Part of a small language model's weights.
Architecture: rotary positions, attention and MLP in parallel.
Each number is 128 + 32 x the weight over its row's rms, rounded and kept within 0 to 255. Layers, rows and columns count from 0. Numbers have three digits each. The size before them is the row's rms in percent of the matrix's.

# layer 5 MLP down (transposed), 1024x256, rms 0.202, rows 942-996, columns 128-255
097:099158148141145146159187122193169146119183080138157094185163154157098120125154176161121118127191169100121102180154151133129126061151145148118059090081157144141204093189120102099134127094184201096158160096148169119113134116147116143103091140095090116178154100129090150100131157052090068154168100145137155143188108101110104063163131128123096094137125165118094133129113144161132171156184
104:131108127108129112170186144135203158088137097119095137101168171162109109188152095088145102109129134136153130125115104066152098143189155088166119072139210093136132095141155137179154080135119116158078111158099057112164081112172139140065146130079094122135110146128083144137170225158135132081104146170172170145082098080120092133073210105233080151082094138143107104162100118094091133072107
100:101096142131160126113152167151082163104170128090063217160107150091137133126093119126130155136188130134187128101121168136103141125113110112067100100077116167153171030168140127209109130119114121167095132125111082083122111168150136144159069099146116144094056078090196155093112104149158128121110072110139148185145075105115128125117170107103106095126116164150135139180167124134115138132153
099:104180112087083118134121144151114060157086142093087087135040110106112158150134133168139221157100138133127102159168112161125121195099139218146109123057203120087079103068116135117149126110135138149170139175137144142073101126069136086120099115121085135069136123079137112177108110157148133080176082132139185123191102152164153168200104084121175181127121138170130174117145190147149164129165
106:176135125071090161142137110090133114139171188143116101198139107160070156121156102110116141133075154145089154040177122144173123142103197137123120090166064153102115112113059185122117078174101148121141116133158043102128152117139131127136126179129104140122163138087108112128163110124138131125160063139080095152121130128165121134139129110093157161136113115087168120073108178168130131131099
104:117118114125169122104154160096130154104138163120116157082164142175126144151160147169172146177161101165119155105155117153155123176179160112140117094089093151131144157122072033091093092074116095097123112126201110177102129122149131156142063143136122130124139090141140095144142104155152142107132141135147173102090149148132187100148155110173172107151099144111125140135132155200121088112099
108:120132138188126116093120122093154165142095108163070135113129174127191115111129121116156162135093108186150215087123172148084195173109108122156153085168123156109107110125144162124097122155163103133139141075193150117165100084134108144135148143145130155068178120128132114133146124118134151148080132123100140112135092110093081104109174055089111128148120186148102071186067139217138104142114
093:141134194184194133148088138125147140143135122176116122111133086118101132114126182042130133093145184096137164079082101123123141124072150132088192118074138117179189166115132146145087127166120091158158107156149146164114090106130142171098108140133095166138126118118105166171106176125114158076031087146090086155141120158096200131177071065152117136148114180135149104181102081145124124074154
101:068158101096133095105149151155149115154142189200066167092078070101159143147118154131126053136074140185104150120142124126128109184175130140167148106214175090136106078120173110211087113066109157101164145119137193067123107123102093094096122110114127095094103108140138131117176129136146147083109155141207157127124166124097143148131111145157155064119124142126118104161144122141130085083139
101:163130108113090145108154093093122065145173151159105117137142146147110156133113116181159148133136134181119098156065149086161129105133119079145104094145147131192115124095102200156101040119139154073179088172133145129083125098098151092128158121092126146093144122123140153176145132170134107154080125107168171158167145173153114112117144136126093183216121163169097077121137195137112138149096
094:122161109112113171156066065164099089144072178119087137138118200150129171106098095145155128176133097165078134177118090157103125137156069104101118060135165103138094136108174093103154122154139093162117139191132099136150115046105108079126154119132110140088157193121093082109151102085120090137155189202143076154122102118131163117123155096131148167101146138153161185072103060080123137172153
109:109131114112064119130174074103167189147166200146094146144139114131164090145063120104159080133103106121183104109138116110130150160153149152104115134130117094183156170097135180118079119150140150105135129196136137134072124146145162104135119048157081104131119148112110185122082109137092132162073130112120153119126128145085099059094140092115146138157051112105100156103116115108129158162126
095:084097218137174094060146110138097129079207147144153166111129117091193040136137127116159115157176152087095136181110133100111111113158118111094139105107115139099097109119111071139066145145099200091121148040132118130127088121138105121121105200112112137096032194149151148133160147117157132141140104143144118082087178161139116106091174123114149076154164176164126114118051143179098059145132
097:146151074156099079134117125086130057161125159159124116112128118149197113148153148172101135088147159093067123132115106136163082099147169076208122199053095129112137067143084130134111130148110164173137172096145120097149076109109071058113172188134126136112097153151119121142171086117096062196154095154078102080107120161129153179113125111121146139111197140107184145109100124208192101137155
107:155058109111161152133114162092149126157152115063150122117146170107124080158117149116095105144114154104134218116117110173085204129137127111160202124151099128103138057082117109111153117122072139146098127117070106116096162154119156176121056022145116098149084149110175172144113104155185087167105098111145109135122116106071145141117125112128169158088181092143183117122115176174116100135101
095:036147133113108108160122164139075147133165135118020116096159109161123091193064115148107141127096143132115070139134156094086112183120096102154136142136167084100143137096135107144075132090195130141143151094087187070085056081151138125165140092082131091085146131149129135155097112146150131165148125129129105112171099161163147104144136113121070150178112167062091112127153118112105118091134
100:159169134116074122171171128130124117148165144151169123112167108131089101089177182059139081163167185093137076087156140167141056158106124134103129107148140131113153147109100159148095100102143175121152177112108156111129141090148158115175132124160062076099189147153091134059068123103138123096112098126156116107142152148083128087091106214137126119139137133128169083138082121140143145137102
101:139178214113119098166119149129155095141162193133120166109114144137095160066181151068123103143131132132152093159109156167080150085169099131090112151132126113087098105131130070146116083160067145124120132105063056164077194140135148145135105113166145163141094082132132079104193151053119101131123138098138149083118158119116101121116158146134124110199130078138145070106161125150212117076155
095:070176138133131090097162173108150083121146127108101106120164108149118162111146129120170109183088140158141159101208121144144116148093176118133073128151181128154165149140062161068099113061134086144177103082141157110111111136123145089116122116137125178066126140184191167102126086128132085090115099110159072175186116037039164157112129146099117117100101117139190157101140133127150133159146
100:150099067052142114152131161211178093103108128088119122102142168133186113120112089125104098115084142141152105157147169140088139159150108139073138143118177152127093085142186143100164146151141096091181136163082111109111099134071191105113072117125183194147172101158082124075163136164178110139170162116124118137147107164130097149139081185111141119205105107055133113130125035109110125156122
100:176102195161153137147212157119081049076102102099152158128136181120172115134077145133156151138117090089109073111113131134157169079104109114081124098174094120067115105098127152128086155080145163121159129119159137093119074194179147092108127027071121142128129075137057081132111113114097104147067087087104124137191096135117146132095118092067111087125153217110140084105068149115070122106176
100:113082133143131143139095085155082152126161087086140057129131202109185155156140111127222068151103074147149111151122125112168176155174118161144155109138096113120154145120159061124075104134084109170111126134141150154096086135061132123139088115180134144168127120135104068186089104153054124132151120096086175164153119106116109125137123162146076148140066080119125137098126127168151141095091
091:133168094129103167093152088137111124151250111166194144130141129116128102074139140162164136075160168107184118110133153045104095128137151149104111132084082138145081102146179107082094093139164093070100068153127127110133109134095120169094121144140111150096057093150108159145120132185076134119096092086082109049196149118159192117151100161138094117172115185114029134160196115085106120133124
105:098120145099104129145155211132120123133155120085177127141086145089125115052174104116180145118116161142142157116115062188164126137165123120144129172187128171155175161086158099114149125158124129120179143128130182168129170162148094121111112107192083154171143083071105180109085122073146104179197159137087180159136123104159221146129057129175111140153095124107137123111126050050149137154110
091:120150066170139085180196108131147100156137175185049056133082101125130155071129129039135083142135155125135125143129117135116172102143160113141171136147177147162068112142122123100145149111127095168111130145116135087115129104101129190063057197083168111163129111089132069152158123155127089112105175123078131105121166116110104089160090127122092167109154140158148213029087128159113153146099
094:116142099123130143163177089122116126133175157136156110098161160123147144117155181107134095119114138138136107194139127201135093136148119161140140129044179113074111094129139160121159113146108188150161135137109154111081165142212149105148131158146101163143104139140129122155150040073135058114122077098072181127110156132105089121123033036147119131120115105141123110167130160146085158085120
100:157159107155106131123136100163042163169099124140143110076111177119166086210074106136089111116074117131155141140119198090212199110104154130152089111116141111133093099114082138160155141124094108093139084128144129164110145083110155160115136120112097132111132115135128138110148197071126171099105113129179171134132167126093146124142055197108076151121122150133145118124142138179140231123088
100:170161154072116119162101091143126165142103101144115197095099181066165134135142080177112124118085180216086121120138101101189116139142119118091119152113082087153147080168135166165113088162114086192100113069118133121169098139145132137116198105142109143107182126134127070157114141129099152066118109140111091187086144155158169085078099116167049113104130114155155113176090170089089135123110
103:045162102084084142133153121195065168168136162108116155107096153162094125124107078096100095141162099118124129164110156108168123115127169135092165086143118082077089065154146196154070132086126071115136138157130095124092152128125126106130156155166079101218096116103108089074144125126159072136128101119156105161125148145106147169167093143130142175086171141126139155142186087101093056146200
102:071121166150134117048077110178082074134110103125140066206117128120117092146140109124181152142154186097130162116119095171104175153122136152155124093154104105124159137082133108190114091120118158102181048128173147178071137090083080102141161127130156153156101138071089094179136152132161144100117137171130185161129104145113117152114079152104065156229199112133117105105107134146104123154122
110:166093099115143139134145140218091074139112163092124069100138118180147118123167157106088141130123139099067141075096092170163143152066131153122162102136118091102135125139109133141161181150113112156103134151130175129154124102133146158112131182128184154087147120149122116095119112084125161165137128124132112158101096148122160077117114122135144151062225121106084170095093095103100132086172
107:136115149121175113139134126150126198177048115164160130151102130148073130137071084164130087123087144165131120157160136115143070128127037141172091119114114114183168137170136139168129139112091165157174082160190147074112027124102145092155147135129184174099144131138144131171125109117184094118142145194153070183112171153102108116125153098176082170133160102122116105136120142112201135101129
102:144132170179164133102168110175128100123134158144137114142164155131182120092148124149125110165128156145159161178126134166127115180109188080043120152117110145154137144104141155126146085098109147127116116148076108135098199115087124124114134174083135117121150110092090180099123130131130204122091138117140124134143142172128142070155164113094155080125126105044054138100099174155135130130144
103:145055116139114162143135146089105142135073109082157061124101165143107091116159124115031152096144099139044166165125098089151121117137119109137187149185135125107130120119089152121171104098130121071122189067149146141181152126101089121150122173126154198133101177126050135125152122055104106137155109161104136105169121162172151083155127123170125150163207114150141066122163153151148117130089
103:152134136162140152171132167090083157129084094089155131102134063124130145122094095202129119096112117062121149101111093088095188145141147113204115137153143132145178185143112143119146089145092100123179119142146111189110105104099092111123177129122092113137099125098137102108103122177161124139174165112109163162162119155146110052076048110116120101156048117189123137169141162057172173141131
100:139166122169170078130084130150135140103078099141187088146153090120132112182157095118123109133157130149113125152132071090141094125174121139077129030124140137091104145114087103132121146102090185185144131133107156105148055122137116108134147167104157129133071037134105133071108108174127130125126146160123107072188082076158142189128231151145108140053162143161121050091095087120138150144099
096:105120151158101068109131080106097147156103127124141132152161124096091165097105161130173141145069134090143145149182163105104141151079096050145115100156154153075169152079134114108173096150123133096136186128168077131128166129175099185147137102139073159140155126162103100096206202145115155101185122074115123156146131178144125164049150107155142057125149101117210150107130156152134179174125
101:134200088160114169170130150071111191143169092127177096150146129086159140142086150103120145093115123143182176076136122129135160154070153181142123096106144144120143066106162153225138056125072080141141083172108160102164118134095117110136164111091170079158160126171117087086110116143119158124093161178110097138125137141149157108090074157112121106137087148181125063046184142114159115057114
104:141100088122114124167085007104135122104145144117072165175154103173123147146130161084093172119128110136093145071107122133122149212151116183190115129134114105102154107179124114158121108094085188115093080096159117155181109188072081103155142129108111142156089200132137121173113094148103136148137145112151137157124139146118092127134147105100092142182118176140109108167107140021125151089138
090:148111128105142153111144158150073130159132082154154104122143132150184170151099166109122086097086166173138106110090139118173151126138162078211120151091128112160118188154128196151139106169114095156107037106114129099124132108147154099077125130105132114184099103150147063107144083120085142083151114067111128118073116100129089031124149123136128148082128099144129122176084066128114124159107
103:107121139156155154147127100123127144122089129178173093157083165139146125150065142131121136193135133131162098162106102127133059089140148080128159154133115159088093119105197126093187167154070116130115147089101122109099127134164203135113121120113132098163116085139133151122107121191103212127122117123153152143129099155107117093140184095094146144083113142192196136169140133108083121192122
094:114151166108150074141156117106143097149144109146079157076149123069092120133145159126069115128149116154153117120110114098119172179137134052093148190124106101166106140112141104207097121124103094142159034166100083127143112116160104185117179129136132045077106120116099147146109135148143201098137104113176194146150039121097210135105151132140134091057156176118121067172141156128106127181108
091:058146171106075104118150159143097143128150113150123077173162140096155048144158126139080112188088151133089107110097170184153139059108130143121139140114127110105102172111122131091124157118107130118062088128060151126097076153124160153109149081132145168094096127162160108126090093151095129105128130130103157142173114133131116163077170153165114190144105146098163136126128064159198135126141
097:161149131133155105185128119099160202163085137138097132189153152076134186115166150111135111052142136151183156114122080178082171141098147119168142167127134153180116085126048101113155114118112067187127137104109103150144139121153090150145129197138164150137100107081173051133156171135083174123069131092114121085058053172134093095096119086106103135094147143122123138166171141128141121116140
097:127125171180137118176158104204164127134117136050138086104110098092144123082099120125080106119139151040136180105081157169127110098149111167122192123153124131158101190107116155140161181114122163101115131145104108119109113123157125149102123109153155140207154132106189145143161202124122136135084075181115060179157100176095092095096085064098133093142124114139133077117148164141095121079126
107:043144074108106134110103201140052104162097177040129102154098140128168136101168090141176209111149211158111160044155136130125124136084165135160132081149111140150074147149131074108118122130171151077143120121041131157154086153053101163118094125117156177114117159109045135115125118138101153110097138114186117100153117081107125080141159152080136121123168147113065115144074105067140105149121
101:108155198136078126128080142098100120175113127153143154183096147142124175122050157098147108138116115150120191162122089109158152092131161178128137121086176112089131152109099162134114107126135105102167154088117103119141105128163171184144182141124143112149088084083194126148123182145068156132063147120125142075193134118107149143075056101152173095146111122143192107203179133113102115140097
098:123095128129107108153179180108086112131106146131174107125087157093104160132126176133056113092132131087170143159078085227125099119107102154106154157129108124143141080161128184132109129101096117084125146050169160104114156105137165132113102153112165072102120054097121169155081100142147123129182119087115154131165103119130109117105196106117138187144119136134078155129110118200155132138146
099:108112148132099136094097110143119182122183125143161064079125143138106110119146154133118138090067117160088127111144094151154156151117157156119132105152124179135046081130138127119093155161094154164137158120148114021144141126136145104169098116161103104118177154127137144069087085124183119097145111243126124117084145200110181068118121132168098120102141091113079072150186169140147138077183
107:152094125146109129207097102161147124095145105138084054137109065107117179119165140137172142138146150122141105115124136118118109139123137165113056164099079129136091144086140118092144094131172122075118161155140097143119153082151133114122137164209075125119112111121125085161104125109170098092124170137110085168164201110110165079083115140103127088095138115110064096127167081136107090051121
120:140109127074121119079131144127105134128123132118078147121088121088056143104126145130062119133124065127108086135066147138165094139179169131079113129096137087134134108112067113121168148094123127163064172146120150166163124123138161130112147101118162188047118163144148134133093086167166150157085167175127096154128150210175110146064116172127134127127123163100130122107127130112133102156165
094:123050129119150100137139100096133174149114145162160102094153149125126123089117097097168079078078204055067169128092111155094130123124179085136080148162139128144211138111182146143102102148177078129137125162144169115128075120111148160100152197155167169124125140132056113126173157137098177069077121172193153105108117135109129061139180062142117111123140121091125135085112160125133109187124
106:145200124177132126149167161126089137179113079053122124115118150124150159198069091137161122190120118144151142103113161132174167087149119126141162076139101108116118118174113117179087108119166148148120154157150129103120192170139155107118091119092150093129052150137119102129105109124089118151107173095104102066175148103140135143083158137167104096168135135156139148121127105141113128141175
099:170105143158187083072177172166086154160078161069178104118091078145109149117141138129092103118157128130129111116199134095118140169125139130131141103148122113091108133119152135120124145083127147115140119193164087113068150104104102148112146097137117045138163130148165164168159134154178100147148101152125149159119178121096134157128149066083113116143144106143082151211143093117137174155144
100:181096150091088126114147095105153117145143116107094127083125148108104135107129101128101105124141141110096178145145157176127145157165105157117146139088150144156097124179082070141117149113191131090092115145125130114138123237089069128194114137077101161108099134097117129118164136123118179097088111132143036065132127072135134091129116109134117091106094154182107174185154131090133122151119
# layer 5 MLP up, 1024x256, rms 0.27, rows 943-996, columns 128-255
099:175123101092158099063156143043083108118135128133146069158167147224146156137097154186085153109146175129156169147075135175144102150116086180065094112098148118129134148145124124151143145152195073094140117140094092127086103137158086090098078072119085103184123132144125182098105114076099133138101183118170123140095157111120142121077065139082130102211122140107085131082215112116116148146111
105:111161092130123131201137109110171143141071148103127062126205129127125190146132140141119175144052079188113101115143123096153144169155114150106101157094132085106121137130120200151141112128169162127103127136127138133126154119087147100131071122124070195090125095159176146155067166149136069157124131130055073116115117137172123151153110176097143125150146118140127147075153098171104162118147
097:064087094119149077130147121123126088161197152155112175084178112082152140138145158135166154162130098120069177119138131150142144149140126179118103118121134100157147159092141140107112064182147140140115109159087176156187147107130058126161076102143132134130201132086112137107153183106182133099084114160196190099166182164079108112105117120166147109077086107148146161125105110062125170066091
102:141171107132114139129061148142077085190151116128102078111153134133126045111096139163185107104143136146148118130132129178086110119125117135127133119123100130120145123082142139142145095131153091149169167097204127151141132127083112115065097155115148116157216123107111098130113103138166120164094052155145185105142119130163154111113163103096133164133133088096136143119175127207120092096152
099:126112100102127139108104192109102133133160189137146153130088124132141091132142079085123103126117124118079188128133071131098193152117128204124171108105166132104159143188115165171142123110162159168131168089131156079158072111152083065211097129154120126127088060097108136117129097144151168123084108038149122158124059178100095098146080107131132109125142124143139176120155102101060140141112
099:127110166173084141104150133147146030160166083164072125090066056098151153145071167102121237089086128138107163139108188103124173183125163148150141117092109094123118166118133165151145135122125105138087128167200163116145181084145119162144149173107044145132145106121125161075120120133141131108097163144172091128173160133088118148149158095167140151102184113088085128157142143139146193116101
101:186102103114056142096129161170170217121119106113119135118122165159148124143124147184079136189165172146133110213118145112100126108190127098125141135160172163109129128151103123131135094160161118105102119125116127109106093164086174108110078113157192069160143131137105102158085088163166118090110108095110138119192099151123103107127124140096157176101162131128150155102132165126110126152166
098:088063082152111167120131123074157107123123159113086196160095092125135119103153115136171154134134137184162153095132112194151092107132156132102143140169079082100102153173127107174151137227113100085143131149125136135123097194111144126120162189123089153113152114122088165117067150078060163136139075121091158124108150112089155096117235127140108167169098155120147122085200097159098089118138
099:128164109154148096127092196128122122130173130153175145172147150144081142138101141147124109130120101125102193097070119155141124122129143187106135118063098094119098199124111171085151059105120155154128142101135154123168067140145112165115114149074146153151107067132171153124120134094154139129175148139140198155132101108147112095131133104103150103087097092070099159159154115082108150104117
098:129140179059138095073116153207117146132141097098117144087151082147132096086125112115162146085110100087134118088040112158100057087143138082162071102138195078135157179183106037154090123122150124095117154100103140132146099098170102088129085215080108127096139078132113120143146124091143122120121109094096129120085162157161124170176102159060170116173094112129101122138085136172143106130156
106:108152156159156083105132125138120076166109050166126089076158108173154123129150115130121085161122140112131082070110134157107147148169092127101119146084165142235152149123142150206097121140105081114145146182154109140126117152148163093127056134118104143131176157092118101057125177099150175165072092153077193083143115123125160145159177107137164136077111107158124135113088147127073107114180
102:179100193095181109142127093114129129162136169085133156129196101154128196153137086168155147139148127141132114146155196145130142176137142129005104156096134084168202080152141072064105073115155153182124145116098157129100130115140132147150175134162121114135161104154105113089103070116154126140070129105146153133135144085169121141171090117148136153132114126110141079093130167153099202120161
094:088074138140148190138123199109118145106162132122113177147076161166128094105057095152103129145113086153116076106117055126096153151146144151129137116130088132132140155183169124174150108137144119108165141225114125124123115144093178161127111060121096170087105088161136190175108137121124128144117127125193101103120145082127161105143088164116146102061114138108169104155125049150080126077185
105:049115115133121185113082119145088131121122131145061191144101103096137163165149111093135105179135182090164138085091120167109085097120115111061175085067131136084202152129141199104097088121106077114153163109125085166124129178124066164192185124165173118161121129125101097125140137120130165079156093139125097091159073059091187149124145168123102106114125132155108123111108131152128110131091
098:125094127111139129118129051132142120060090137122113164123084179119140148123187105172145096116120103179097124101146096117048109119143135137072195171113132107102169173127116159134214129091137149104062138136152160220114115128119060147146118127188128103138054119141195120146173117116080101121110129120102119058113098128113118127096119128146140087102151120127142133125116132142158172134126
097:130137134119157182086126098184143080161133078157085135104068139110130100157106166113129138122127110132084200170118119069137203141177112159140142164162086102201137105126153164165149107064054120128194112102159154110167150194156098109085142131125113154132057070128187120105110145147105101146130115126131087165092121113074092087133118099131092176134140099081145102124166070130129177131136
104:166125153146130127137173148115086083111093109130124131073076179120137147106151122122130158062114161096123099179158165116135160111109157142135140146159140083158114115115091129100174121155126133080101144153160154141089150159169126182122209170057120153096151220109142078129112129207125124121086112158055143139103160150162156170070129176082090194104146120112120116119143081124172105094132
096:143158161093125162110168124069126095157171062141153113161136169179112098089093189145144148143149159126075111192154126122124177128098139112160135168149128170144148124125098170131131135154156039146133114112175122129135137165119134135168109138118155096130150086136206100069144111138082083192128116122113068147133101136101185182121137173124080177150116128060145126135125132115105083060130
098:154102152185115166158127124132088096099148090143123143160087091146118103176177180138086171117186139069162152113102104148147157139094134156179139085111150153143181163144112091149112160190101169113128181098131111155178146202101145162150101160126064102120155151084111089112191129152117177166139109112103129120115144140148145090088161135100176125115144124137172133071129127082074127132157
101:109132102194184169152070134134133157152141170161103096062103104134185060177084119074118145115115116150148181150141139152104149160202151196142114148108142065120115193093114155130121193146140138157103147133180175120083135099116132123066090115079064134218125164112149128110055074128099157169084107140177139113132149124131122127129153110093153110118152092119113158121083143138153116180121
096:166162149138136130197127121172144142158149133148125166067138086104053093082094140111082157176140175088105122126102082155126128135118105094065163090122057156151104160141131088068172152148176128110134138108137157153168120154128121150142139115105117086094103094147106153154144131138163082137156154138116135129224112124173131149148135091127140125099149098105112087125129168087085141119109
094:131140078171155080120120114171093185112093149123089094131169145125151211129117115155135132155090137176100096148087157131181143158103128059136164125168145146129148115102131174180141130083081131181145153132125152130037144126145167094131062117138098083124099141108064123173062105098106079085124132097121092167169102148093117091091147116119164122033122124228131155132088141145177119127124
100:138096123180134107119144136111091133125042091205129104126145173182192166116120177086149140082140121161073171144160111131165045106116079159114170114192121094137149129129090170090130095162124144132114143134110126125207129137123154158115187153107100048085045113172089125153152112174174154159094129117204084138090129145108169131132121155085160071035167113077146120127140111093095164138109
095:142092107122142138030080140082164162152151146116161096160188100113065159143119105179134146087169103139119120111141125199153097150106117157156094100100069099139239126072127148136124159119135101158156154082148132162093126140111103077117167103116119134082156199176202139101083083119168169167088156133135136122122076129162126152103132150140140124087089165110092090205068122141140123123168
095:134111088118107108101080160154055134103172070174072120094066121220148113138105151125113122098101132235148161058114100152124143138150099122106144141158116107153137150155114115144119107092140145111163118129110115139154122126093128135097141123084124121167215115137127125114204188120074168133134102083120080101136154104138143125162182099098146175103144151136182182138109173074113092109100
103:107115070122180206134138076096160116115114125117132128101154159118084074126143122100161190135164127149095064061160107149134083126122112138123134136109081164112148105135144125106155102146146127162134176087099105110086149103072140141155132092130155100103136182117182191135124084134101140118128150103106079150062166155169138074153097123143143102164137036136149110171163082133053143149142
102:064119125142106099168169181163133099136096092129143078132096136172067114149127197060120133179156157073112067125113070146095146122175124110148161153085174215105112183086084153129140163101176117146144150094120146078136125146111115177144135133099144120152091094122139131132135149163130100131099086129127144129131116128081116202152099089100106154110127132096183110099145111178151091129105
099:101150127151133117087152131138098104109158097112108109070143162149085136143178126105172088155096228102112160126140161113133112099097133140169145180130188065173140139124175138188160093129169180120092142160158192186160149092158181106123162198102098087119114128134146070174141150142125107129057170133143133121064153114148128095126162125123114144104157138148139153157123094137036150098083
103:115133151123188168070105114142140154112175119122118064117132100102102181167201115123087107133085090159178102130093203188141151135148116146094084153089155068138164116166147174074157167153126088095152165157110106127150205076133123079192111107189070106120141158202150151019109087140114145077142114134102141089072175111167134131091144117130136149108123150115182156100107086132093122097109
108:162165110130083096125091167143173097138153093129109123154116110103133129094120109143134089097139172118133155074131115141135089172113125156073080188140121075113150123168134144111114155120122095158083126115106119075068137139121122148143151102155105141122172080146103177089110172177139181120087131155108091149190109134096126134177171143183104155156141187105076147124132149158143117152130
100:149135140138125099124154100186052163113153136126130117110175162122172097118139144098170128111110141110071152084174115075141137168126076146099085078128076133121124083123187121109146107146126117148120156169182140145170139089136138040136163174176105081153133187124153113128120099178147177113117111119102118104124104183105089188149145167086130126120136114103139169111111143143137124061180
097:163095107067146177139145140108102116146140127090090143163074125121168150113190113132146175073042125076113076134160097097105062183132137186135122068137084158146142103164121160126067122151154125130162148133189146134206111102070068099153085120159126125132207142210110147116120115129076100125164096112099123105093124116099151119137096101162137168099139147150214184122152124126135146122151
102:186126146048105105124070160071115159137120122255177106147187157116154096160169133059139105088122141110175099115126124109133099113127098129122140123149172137075122127126144172122151171156139148123144085155127153134111191097147111178113088098160146085125094123145172166080089105117175170145126086162070133177116149136068119148136161139138046166096097104102112137114107086062132159060188
103:092121161175122149124156137146115161103111116133151140203175184103086203168138122115101153141132151134091150162140103168151115102074069128096100139112134111144094040146085143157127135115149156118125130183152158189149158108171145109166103160093122118149113133172109098120128192139112123100073158150087122089106127099105107128135143102126136120084159146119143069082132147091089066195124
097:100115191177146149116195175094087155113135138153118122100118082114152137100139131089160092151124138196144124166066158159121127139127152071095139105132204174097132137151154104171118164162108183155135109161158091152100138072113124133155141107154081096114108153113141146127134065167144063133109154142169059073132117122069140113124136177127172136113087157158120129068110171116159118136162
089:139037136090179151120124200212161152141138158125106187143089136206159125098113115157132183151068183185128105135100066150158148098166104164053113111117119134165121186110127100145136168121062138117139155137118104127131120149138149131123111085162058111103161133146152143089095157129119157109095110161115137167150057101148153132096160147098087121180143055133081105155129120095095151126084
101:092142182150139139099081112125087110150112144108103141173168128103110144168161135153160152138148130122034100140104128129142103129097160135045149167062101104130156098170118155078105078136139143116136105118165178184187137102136152141142090117085140153088060133134164120140139100152150138190121201097154108106093197192127192165092237175045070124148096156114115127104105129168118142120066
099:087065172151123124118152175191128102112165088083197143120123094163093118132110112133153092118116118163125106158138145137142141185121100109065156168143098094148109095122119117064118111154172131126188138168128106109128061117121175111108152156101160126110129101233117136090087135119095140145130124135134126131167074034123091118119047129093180148146127110081084110148144143138104164157049
094:130153148157090082145074127111147167118124157123122166148124137109046036053134142168121135117126138095085157133095141156058158109120097185095119088124155137132193150111135118099127123158080163096123154138102144134139151106118143184116171137120097169068132141065155176170044170124094079096094105117090186110166178107170116124135081158157117073131074087097153195131121145089052131131181
107:136186038138150085093094190087093167128175094139063155099146057110150127199127124154105150090101061169091152137083069133136165143114145148184105157094142151147146148123078074164179060117092123166140121133121153149178120097112109120093105151062063150175137100128098117108088092119120102177121158181130133129115137132138113175139078117166124138152140120099167155101127087124134105147132
094:099067102163113169112135079150168141046137108143151161112157099138177125126120145146125151138210085159093130084151102125114113156139208121165089072110138153101162111182111107101093106164132119123148121057101206090119151117113091064114164100114178127142121089142139116160131133088114182080095104139145155074102176179128075123188097164110183146117164081157142168110125143099169201145123
092:131081063130071083150119116101083128172170155109115166158145147164126141149121195048167119120136147183119167148111086136087246118120145163097116150093095123152159161135160113136114145162130097163145114120159111101140122139108105081140106078127202117084136122137160163136161150078102133074143069123131155130117144138116107155167122140136107051153137147078164091107164134116092161120123
097:105139118063090132136100180197181175141150114186079134112160179129120116126116099107145139128189113131099057104136131152128114104146121225062109102138092102081145143112186117157112075109137154161114138081119139115152171128126131188126105123099113119176114117182143166146154114122137076118146132111124191188082165130143119186117136099126089077101103097100167141140086115099094138097128
100:142097137075101111137133168087129152162077066193146113064157109141139121120138113103138132139096072125118098118120095140097177114195136123124134143072157070114127151114118070143103135133135108098136170139123135190171110132090164146159100150113137146152077039094179121114163084106175117114139060111177203131098050148146104137155104178160150168103171113155146127076133111146110138131119
104:166169126142117151110108080137071153091163117177141189100108095092099096139109169082140119093203053145151188190104082089144154118154077150087120121134156160170115088130141148129122157137147053119130107133147161156157109143181161130121167093139154124119191078152167199168154077135149130120102060175122132149082125137117097133134088081173151086123111099135105154138158103123139132157136
094:084095063118167165094154126126114108182153088154194180096102173101136129087124158149070073151107091167136101130134128126129061139151161120178094156104084114133151088137104060168151161130118155116188107150108131131137093145145106131123100140125149123205163134168108147122143152131084147103131144119165110114149103081203117174158064157122096158085212144133165136106118111119139134175102
101:097128152148201122135084173177117140104136157055066169127108126151156156141047104125164132078131088197118122118126125110122134128146136124166111182115116133074111168088144133097165187139172186118132092143173176164074154138051147154168084168088119094112099134142071136147120073076144171149096152159153046128121153180177112085080117086116085144149159080060128141109174097115105168047109
101:132169119107099158129164093093113149077124089137100138157149096187133074161125128142167135124203135107154196115167143146147097113111116119171157137130084126140120072152112185115095177134166124184071056138090082136138155132139162133187134152118094057084109080096141113100122116151125163130158113120137091114162110106180148095127165076136120139134145091119135122153116091153092143181044
106:129123156144153117130137210152153121172116131196138074104168074141139077064131190129104085083152167135140137153119150117147140169076123137139136220103097144080082064107129129146067152128164141156124074110116078109122088164169157131132146117158146137109131108135188124101117120131072128158129161121129171131121128108085125078062122168122159118078169163136093122148185115141149145079111
104:105120106136141081112166147105104129180169115075090167126089161158100137146214162115082117146079092194100086107158155155140144124159126136077060095077151090130096110092107100125168133164188158118089106117181127170147080167129096091151105128136142254133107093109116102135047161125129122099113125153140107108124210170152152128171086126154130117108106080103106137142119146125146117077149
091:141137153153154134161129183165122132165103126149065049088084144150079058150112124106115118152193094203126102191142172190162170157163118113167093104095147159111105084116118134146116047074104163125099136182164055102092136137148122086118072096156082138125138135178134155106138132139085137131087101117101180148128118092155126107106093100115061161195110192129128124097131144161105137109112
101:144130119067154125136119086101081105104156119126178130122111156142147049096132157192116118088134113164148118081116108118171123115182092149087086135098156075118135119062134177134123126169148107173188123093122141158189084101079114161113130178100113102141167111111091150103193189097115125186121127112150083111114107145161099169167101137158195185106162189142161076111173151162171106138168
100:158134058125120151147125143120169156155124052136138119063143184094067145157101158181159132102098142112170181161139125160095208137094107089204141116150185119078198115109081142110148085104105120174186145035165140157160132158139168129138101079114143143143106108116152072124088149136107180142111130160092094142118146154159135113107109107169099058138068175094098132098134098129092125105068
101:171156160210084108139163054127186075102124122144144149096159096160182146104132132084170117125084184131056175128039147087108103172128140128077054100135098132114088139160084140094125130129147166211135139083121171142122123179121164147141122129175112145152095190137118093129117155195122168106090116158177127095151148120163139142147161099151190119140091155124138148147135156159152126128139